config = dict(
    norm='rmsnorm',
    qk_norm=True,
    warmup_steps=239,
)
Each number is 128 + 24 x the weight over the matrix's rms, rounded and kept within 0 to 255. Layers, rows and columns count from 0. Numbers have three digits each.

# layer 8 MLP down, 64x256, rms 0.278, rows 0-63, columns 128-159
119141132105095149138101118139141113092126128086106137096120096111117144120121111088108188143148
132136138122121158147138128119101098095182135174105126081137127121120146121149143128122146112182
108125147118127101093109135134114125100144112123166119132108120112115129123120096109152146120129
118136103098113114089136095090102125091131117114128134143125151089130102113147118161107152124148
127143123097023144107161150147107119142127114134124149092132110152087128141115130138123106127084
091112132127119115122077173153159140132130154149114105125113131184114201111116145118154143083157
110111136127080166119141118121115132192106123150140185111101133127094104151138114115119129113141
100112155121188153116113140132142137136122152147111170119135113116089162119113058151156143176113
160140099141087091104143109078134117167105149116135157116081107115152152156151104135091152139109
115144119131087092130155141104153127115109132113073144120133151109130108154138071114171107141124
157118133106137112142135101113108152155173145158155115116181123119159120147130131161142108155115
116142096143127142125134126144087091156148134114106118136132107162103156117129139097149123158110
138105131110144141169137068145125136126118119066164092120146119150136156126149111102160126141124
128136136142134151129184124154137119141114148184106094132137138144095146122186149100129124131121
144091124122140147149151103114093168116153126116134140155154106120145142119140148091171186126141
109133086112122145123129098156119149117111109161120113107137170125172102109120144138107116090199
090110113099121126144134134152133100113133126047150133129112127121109127114130131162143102187152
094111174095152130133133103155143147124132121112101125095184107130142119125133156147119149142156
131140139118157137102166112125118121148142127121152131138105144079110093148126108107150113174125
127116120121121140116125103177139150127120104133123129153129155142125127119146139126106120063138
107084158108117158125158127127126148114145097141109133108118087119122165156165132138162136182080
122122130132096103164154159116164124119131131106099132100146187106093133118138138160045173148209
128098142159177139146145145182117086095118182123133160114161146118089126138140172134096119114101
144112118064117161102076121093096116094116129074126129139122132146124130126146121049128132124147
160162124109137103118116123132062166113163120144131149127109130135144092141147099190117132104130
129179106120097141137125163122151152079078100161124156127155146114138160152182161105119129100103
150120139107124148145124142161153139114109142160130101134123170113178124155167138170157133059154
113171127100122141119113144129103121160115133170151154140137107130133131140130112087082116129124
076159107152099162085143101154113113133073111168103161134128146113094088136163153127145117150138
074137118139135104142157167133120116139105075099136180137103134138148124159115086139162139111137
154149128135151123158116130122099132126102155114118157126140101116153126133134086137115138158106
123137107148152114177112130118119114121113126082208099088146153167126139057105083109131152155090
114094097117143088105123175100141128128113113132127104133158118129112141125143097184112153146086
094126088087088119122117124102105106117108138112099077143109083134126121100166139133141145123150
086152144100115101123101087114153113097140118150099113144131149063152112122101126081162137129156
115153110098150112131111111128094080130152133170105128141137114100118145148141111114110159133086
131136121140135095112162182187103128105134075147092109123102136145143082114131197161168155166105
125114131162181154115133108138131097141142130067122170182143125144093131117146164081119140144130
110142125151135157170124108112109132129131141144145115104118139102126131156114151108108141140139
150104149154116131176165137147138153158130136118157123127142105130074145115128130112128144145133
099122117128163127120139140096143133116122096161112131147127178117081088110135158147151100161116
110120131157098125132133076104074148093118146088164138141157051138115123104113078190184097112108
138139084131132154143139144191095114118100144101132120136157144086102145127132128119129150135130
119107158114096169117136132137188107137113140123121105117162137113140136079101158137146090153142
140134136101162151151129127163155129139118171126126111201129151153142129144132113171158143130124
098135124111130080110138157124117141077186137168139175105151095117108122098125121144119083106118
115124089094146154138131104144114088114123164111154172130128103104134152170100127181143142082115
135124116147125163146133143107128119195107141092157091156138123152182153159104116092061159096139
142096137131070127098092128114111135105139092085122126111094110110095160117127100141144139161131
149125160126108147114139138136109095135119103102089100130138091100161097135122130072199141103133
102133123115144145111056099123074129134112111143181095132114151146125137125103089130080137131143
135103126115099133084122124123084129096116091131110151106128128103174096159144159125108062146121
133110116142099158117173141117140120094111108124113116122112129147100124109137194127204085124178
141156103091106152125115127172118129144130113103137105163096128092160141084117135153163119134143
135195120074161094137098137122142064120121116089101109125135114118120138165121148118101148168131
147151134125100134124102104102130138096073074143110145114113132091124133118136109127085170049112
138122123125121137130157115113155123166091129112116124158149106089123144105109145076169119152191
126124110163186149172161139123144129155139077147134122116101086159118108112108154162101129085113
131116133143190178125103097095139092111140128119106166090132132108119120114142124110124156146145
121123138138106166105141144155141132152164137128145108141121141148161143110106129126098119136175
139155158100132104081149133128162175122119085121141114110091106166130100201114120112126158122129
164149132153197107132133109097110119090134143109124135136143148186115120144162107170090141121110
171119141149095139146137130119095106149127150095165158127088113181102121115140088140108084088096
130156086135127130114107104129093126122156132125155099138116113095120141117113094139162138152096